Weights of a small GPT-style language model, trained from scratch on English Wikipedia.
Training: a variant of SOAP for these matrices, 208M tokens.
Each number is 50 + 12 x the weight over its row's rms, rounded and kept within 0 to 99. Layers, rows and columns count from 0. The size before them is the row's rms in percent of the matrix's.

# up: layer 7 MLP up, 576x192, rms 0.135, rows 465-489, columns 0-63
# down: layer 7 MLP down (transposed), 576x192, rms 0.126, rows 465-488, columns 0-63
up465 094:44 66 58 50 56 51 46 51 74 47 48 58 58 37 23 67 47 53 52 54 36 70 29 50 44 46 44 36 36 48 35 41 33 42 55 43 57 48 33 61 69 49 51 58 39 37 25 44 31 76 64 35 33 31 35 50 67 45 54 32 43 42 54 55
down465 104:43 39 50 45 72 37 47 15 72 23 60 48 46 40 59 63 51 56 39 65 41 46 59 23 57 71 55 52 52 46 56 50 74 58 62 51 18 57 64 44 55 60 38 48 49 61 60 39 46 58 58 30 53 38 47 43 57 44 53 47 62 50 59 32
up466 095:39 59 58 61 50 63 58 50 64 50 52 62 46 56 40 67 45 59 64 58 50 36 43 64 30 63 62 39 36 59 56 47 50 65 66 58 63 46 41 42 68 74 45 43 55 54 63 60 32 57 52 50 44 51 41 58 57 60 59 44 63 31 72 13
down466 103:58 48 52 41 41 64 62 36 57 49 58 67 62 71 54 60 62 40 67 61 50 65 57 56 52 51 36 56 62 69 36 59 52 42 46 54 42 51 42 47 50 63 54 50 35 48 49 30 30 41 61 51 23 33 51 44 39 35 49 48 38 44 48 71
up467 109:69 54 45 64 41 40 38 29 52 36 55 54 49 72 55 51 54 56 61 42 70 42 57 46 52 45 58 57 44 48 49 49 29 37 69 61 37 32 52 52 36 31 80 40 35 52 34 67 55 28 48 34 29 44 66 44 41 41 58 57 35 52 33 49
down467 103:62 42 46 52 48 72 51 47 45 57 36 40 63 45 56 58 36 28 71 81 56 34 60 51 47 63 46 44 43 40 36 60 51 48 65 53 55 74 25 30 45 48 41 52 64 62 48 44 41 51 42 53 40 55 50 31 41 65 50 47 56 77 71 54
up468 103:35 55 39 33 47 54 65 39 48 26 31 66 63 59 77 58 57 39 44 49 57 58 30 39 51 41 51 54 27 39 38 20 46 47 43 62 68 39 50 32 40 36 37 50 41 40 59 80 53 55 44 41 47 58 47 55 41 46 51 39 54 70 57 48
down468 102:47 50 60 39 54 60 64 52 46 53 69 49 32 58 48 60 46 58 48 63 43 44 27 38 47 43 55 56 75 71 56 48 50 55 57 60 51 63 61 49 28 37 50 52 40 50 44 57 45 41 64 65 49 42 66 67 45 49 65 39 33 45 50 62
up469 099:52 48 62 49 50 46 57 63 50 33 49 66 42 56 41 58 58 44 43 47 52 52 66 59 52 32 15 41 38 57 32 51 43 49 60 52 51 46 44 59 62 54 39 47 42 43 54 68 56 35 60 50 24 48 35 78 53 34 78 51 47 57 35 27
down469 103:53 56 42 60 46 49 07 54 49 48 63 42 66 52 46 40 38 62 42 54 60 47 51 53 47 27 54 39 61 45 68 48 43 20 30 26 59 77 55 42 49 46 52 60 35 57 60 56 61 48 51 43 54 58 52 40 52 52 70 43 37 55 72 27
up470 092:45 46 50 56 34 40 52 52 67 47 48 33 43 44 45 35 47 38 64 77 33 25 52 51 42 55 44 38 74 50 61 38 56 60 40 39 39 34 24 49 40 68 23 54 60 52 58 55 46 32 38 50 47 57 42 32 52 58 48 50 52 59 40 36
down470 091:54 58 45 50 53 54 44 52 48 55 69 52 59 56 47 66 51 56 36 31 71 60 65 35 66 38 48 65 36 52 36 51 49 26 50 53 41 65 37 57 56 62 68 52 53 37 53 48 69 75 52 69 39 37 46 58 53 49 68 56 62 32 73 67
up471 096:38 67 51 43 70 83 43 66 69 40 31 35 47 47 51 42 59 43 46 38 38 44 49 58 32 61 41 61 41 57 73 75 69 47 58 57 31 47 47 64 50 42 66 31 45 47 58 57 47 43 30 50 62 58 64 77 45 49 37 66 14 36 65 32
down471 097:50 38 59 55 90 52 73 33 43 62 68 56 62 54 32 52 16 39 54 64 65 41 29 49 49 55 62 53 39 49 27 36 32 58 35 57 58 50 49 44 62 64 49 20 65 47 54 50 64 46 51 55 68 34 55 70 23 62 31 53 57 47 23 43
up472 101:41 30 43 69 66 37 68 40 47 36 62 72 36 70 49 62 37 57 22 67 57 31 64 48 32 51 54 40 38 40 34 28 39 44 47 41 58 55 44 59 42 54 44 54 61 42 63 56 79 62 57 34 41 47 47 58 53 46 39 39 39 57 60 58
down472 097:52 78 45 21 58 48 43 50 71 39 39 48 40 54 50 44 57 35 45 47 43 46 57 60 62 43 68 45 38 65 41 65 52 55 33 56 47 53 44 54 66 44 72 30 54 55 64 61 46 74 45 63 65 44 42 37 78 49 49 24 57 36 58 49
up473 098:41 67 55 53 55 34 61 52 44 65 53 47 50 62 42 55 63 56 42 47 73 63 48 40 51 54 20 32 71 49 50 37 43 43 50 28 57 58 68 40 45 69 52 47 43 32 34 53 48 73 39 64 63 44 48 59 58 45 53 50 28 43 49 49
down473 097:40 50 31 44 57 46 33 45 74 46 42 50 78 42 80 74 57 44 55 58 51 35 34 49 42 49 64 47 47 49 44 43 51 50 48 36 42 57 54 39 49 42 43 56 47 60 39 35 77 57 60 39 48 50 45 48 73 54 37 47 69 55 54 40
up474 105:40 27 61 34 59 67 39 49 57 40 49 46 69 67 46 54 72 48 45 55 15 67 61 59 40 51 26 57 59 46 79 34 56 32 49 49 65 37 38 44 63 39 40 49 46 47 61 53 70 68 39 37 35 39 49 41 59 23 53 68 73 42 50 25
down474 098:61 42 56 65 75 61 50 26 66 59 42 51 48 54 46 42 50 44 50 44 62 46 66 49 49 55 23 53 66 57 36 52 28 63 47 60 62 56 64 43 30 38 66 40 46 35 59 45 50 48 35 30 47 73 51 52 71 58 43 42 58 32 53 46
up475 106:69 34 79 46 49 39 46 45 34 41 49 53 59 39 35 48 60 45 55 78 55 26 49 39 60 35 48 51 57 55 52 50 61 39 30 42 61 47 47 46 56 49 36 58 43 62 55 45 72 64 48 64 50 46 70 53 50 53 52 76 59 45 55 52
down475 115:36 46 45 53 58 46 51 54 45 74 64 64 54 58 53 66 53 18 47 48 59 57 50 53 54 52 47 71 51 35 34 61 55 37 49 48 51 65 54 63 45 61 33 47 52 36 36 57 68 52 56 23 55 33 63 52 55 30 13 52 65 37 59 54
up476 098:52 28 48 53 58 68 64 56 18 51 42 58 55 40 65 38 66 49 53 50 51 60 51 40 54 62 55 66 50 47 40 45 25 47 48 73 60 40 50 51 52 54 38 42 53 63 42 40 51 32 75 54 61 53 54 52 35 34 61 45 52 57 70 52
down476 094:48 69 61 66 43 50 61 24 48 45 51 42 34 46 52 71 62 58 41 51 42 44 29 47 41 59 58 62 59 55 63 58 50 46 47 44 50 36 25 60 65 31 36 36 56 48 65 41 55 50 64 63 43 17 44 60 57 59 69 38 58 25 53 75
up477 086:45 56 67 49 67 59 31 34 25 55 69 62 64 55 56 66 39 56 43 54 52 62 64 61 48 33 71 22 50 79 43 44 47 58 38 46 66 39 52 69 41 54 47 31 51 51 37 74 37 34 47 42 25 62 43 42 40 49 53 40 42 53 49 37
down477 088:41 49 46 95 43 66 64 69 46 53 54 47 39 44 44 76 53 72 55 51 41 29 49 42 52 57 46 45 48 43 34 47 53 62 38 44 46 44 61 51 52 32 37 50 39 38 56 54 59 36 24 62 41 59 53 41 46 31 43 48 50 37 55 72
up478 086:43 31 58 68 57 64 49 33 54 50 38 51 71 51 62 38 56 49 17 53 62 57 75 36 70 67 66 44 53 28 29 56 50 60 59 64 52 63 54 52 53 36 31 26 60 59 53 63 41 61 57 63 29 75 45 35 51 55 41 54 67 50 79 44
down478 096:38 68 43 51 48 26 64 91 38 41 62 44 67 45 33 52 37 42 55 51 65 28 34 57 34 35 48 54 55 36 30 60 42 43 40 56 41 52 68 28 60 55 47 71 45 46 63 48 54 52 44 52 60 56 59 44 59 53 68 59 66 44 27 55
up479 094:52 45 57 72 36 42 41 35 73 37 45 32 68 54 55 54 37 51 43 56 57 40 46 68 68 42 64 51 73 57 38 46 46 44 36 50 38 69 42 63 56 11 37 43 49 21 45 51 49 63 56 56 59 45 44 45 59 43 52 63 37 21 52 47
down479 102:32 64 50 49 54 33 55 59 76 48 44 37 48 65 41 62 57 32 47 50 45 42 60 49 52 45 20 48 58 60 50 59 27 44 41 80 43 42 56 47 61 38 59 55 54 55 46 49 32 58 41 55 53 57 46 42 52 47 31 47 67 86 40 57
up480 102:49 58 67 45 56 30 65 55 56 57 60 60 37 46 66 45 42 61 68 71 58 62 47 60 48 48 37 35 56 54 62 70 57 43 67 72 45 57 45 37 69 39 38 50 54 35 35 41 39 66 42 67 36 24 50 50 63 40 69 35 51 27 57 54
down480 109:17 54 39 67 64 50 53 37 44 45 80 53 40 43 56 66 41 40 48 28 48 50 51 46 63 60 54 40 60 66 61 34 72 42 45 41 58 50 45 59 42 58 68 69 66 46 37 48 52 47 39 43 77 64 29 41 49 51 59 46 49 53 51 60
up481 104:22 44 31 67 36 42 48 45 59 54 46 57 43 53 51 51 33 33 60 33 50 39 62 42 38 33 47 69 64 51 32 60 29 40 48 62 49 44 35 45 61 47 67 66 43 45 38 36 53 63 71 48 39 62 39 56 75 59 61 50 62 21 50 46
down481 107:37 49 37 55 52 51 41 71 58 54 63 52 46 52 53 62 57 63 65 56 53 27 42 65 67 50 33 38 31 72 70 48 33 43 34 68 40 71 62 55 36 69 41 63 47 24 56 38 55 51 71 45 39 46 67 57 53 54 45 38 48 55 52 40
up482 105:56 73 51 55 71 53 49 40 46 49 50 75 79 34 62 56 55 64 64 47 42 48 46 28 32 35 62 37 48 52 53 29 49 47 40 62 41 57 36 46 40 51 61 48 40 49 38 50 38 50 60 81 66 55 60 56 41 31 58 53 38 52 73 58
down482 108:38 39 30 65 36 53 41 59 33 40 56 43 47 49 75 48 46 44 61 65 55 58 45 58 68 33 40 45 51 49 42 44 28 50 53 60 73 45 52 41 60 34 58 57 50 39 77 67 31 61 79 33 44 41 52 61 53 58 63 57 50 21 57 47
up483 097:59 61 70 53 72 50 45 43 31 56 49 23 39 49 60 39 57 30 45 55 57 44 55 67 65 33 43 52 45 51 35 87 49 68 32 45 53 65 60 67 49 62 59 38 48 58 34 33 46 50 39 39 47 62 54 80 49 39 60 64 33 49 46 59
down483 101:43 48 69 56 32 60 52 53 65 47 46 35 20 58 40 48 48 57 58 65 50 50 53 38 47 46 75 26 68 57 63 58 52 55 50 56 54 34 52 51 37 72 54 49 37 31 49 54 33 31 23 51 60 58 46 41 39 37 59 36 36 66 53 46
up484 102:54 46 33 38 37 37 25 53 43 51 44 43 69 35 40 52 32 74 48 70 44 58 64 43 52 65 14 51 55 52 49 24 55 66 47 15 59 45 64 48 69 61 60 57 51 48 45 31 36 45 30 58 47 29 63 45 54 24 44 32 13 50 57 60
down484 098:47 70 58 46 62 48 60 51 37 65 72 55 51 59 44 44 51 45 63 64 58 46 56 53 58 57 50 41 72 59 49 70 57 47 37 59 73 67 39 49 51 67 41 36 54 42 46 36 37 66 65 62 50 32 55 55 43 46 56 61 65 45 74 40
up485 103:49 47 37 42 58 63 49 30 30 24 67 38 46 42 50 53 35 47 60 38 48 36 45 33 33 42 42 52 55 50 53 33 40 47 42 30 41 60 47 66 43 31 62 43 49 31 65 48 59 64 48 53 38 62 44 73 63 68 61 68 53 52 47 48
down485 107:36 31 64 36 33 24 59 56 63 50 50 74 72 37 72 46 56 50 49 53 41 51 35 32 41 42 36 34 56 47 73 36 53 69 46 59 77 45 33 33 43 41 65 49 36 57 17 45 31 57 61 51 33 49 39 54 41 47 31 60 67 34 52 45
up486 079:53 48 65 35 68 60 52 50 56 64 46 42 47 69 48 41 45 48 53 53 55 58 51 82 57 50 47 53 31 44 43 57 48 47 49 45 54 69 67 45 27 49 54 59 40 47 69 39 38 48 38 66 55 60 41 41 57 51 77 50 70 40 64 52
down486 079:36 56 28 63 14 55 51 57 44 49 37 61 41 37 39 52 80 59 56 54 51 50 40 44 61 74 48 44 62 49 62 24 59 64 82 24 33 46 46 59 50 48 44 42 49 50 33 59 71 65 48 46 45 47 41 62 57 23 51 64 43 54 36 29
up487 089:45 54 45 46 50 33 46 56 34 49 58 60 37 50 32 57 51 71 34 67 42 34 38 41 49 44 53 12 41 49 52 64 43 41 63 41 61 40 65 49 38 51 43 35 46 49 52 49 61 52 26 62 26 34 43 68 36 64 59 34 56 36 80 53
down487 087:48 35 43 32 42 61 57 39 47 48 47 52 56 63 58 58 51 45 60 44 62 50 60 52 50 56 40 90 42 49 46 34 50 45 41 63 77 64 63 49 68 42 57 70 63 43 51 50 67 65 61 48 50 66 53 69 52 38 47 60 69 50 45 34
up488 102:50 47 50 44 46 32 44 30 55 56 27 44 68 49 55 42 18 48 35 61 43 71 52 52 42 66 50 53 57 36 53 46 27 32 27 52 54 24 48 59 65 50 63 34 61 65 61 57 44 58 54 56 43 57 63 45 53 48 59 67 40 54 32 66
down488 101:28 66 68 55 62 55 28 60 49 49 93 41 78 42 49 55 44 32 54 62 68 31 53 64 48 48 47 50 92 53 59 40 47 48 68 41 34 47 66 51 43 55 52 63 52 34 39 57 48 51 56 57 56 60 66 42 69 56 67 47 69 57 66 35
up489 114:67 32 43 32 28 36 49 37 32 34 50 53 61 42 55 63 41 65 50 52 64 46 44 42 55 46 61 55 66 53 59 41 29 39 60 59 40 58 43 58 55 66 41 39 50 54 44 26 50 43 55 31 27 68 46 67 59 52 48 56 54 34 41 42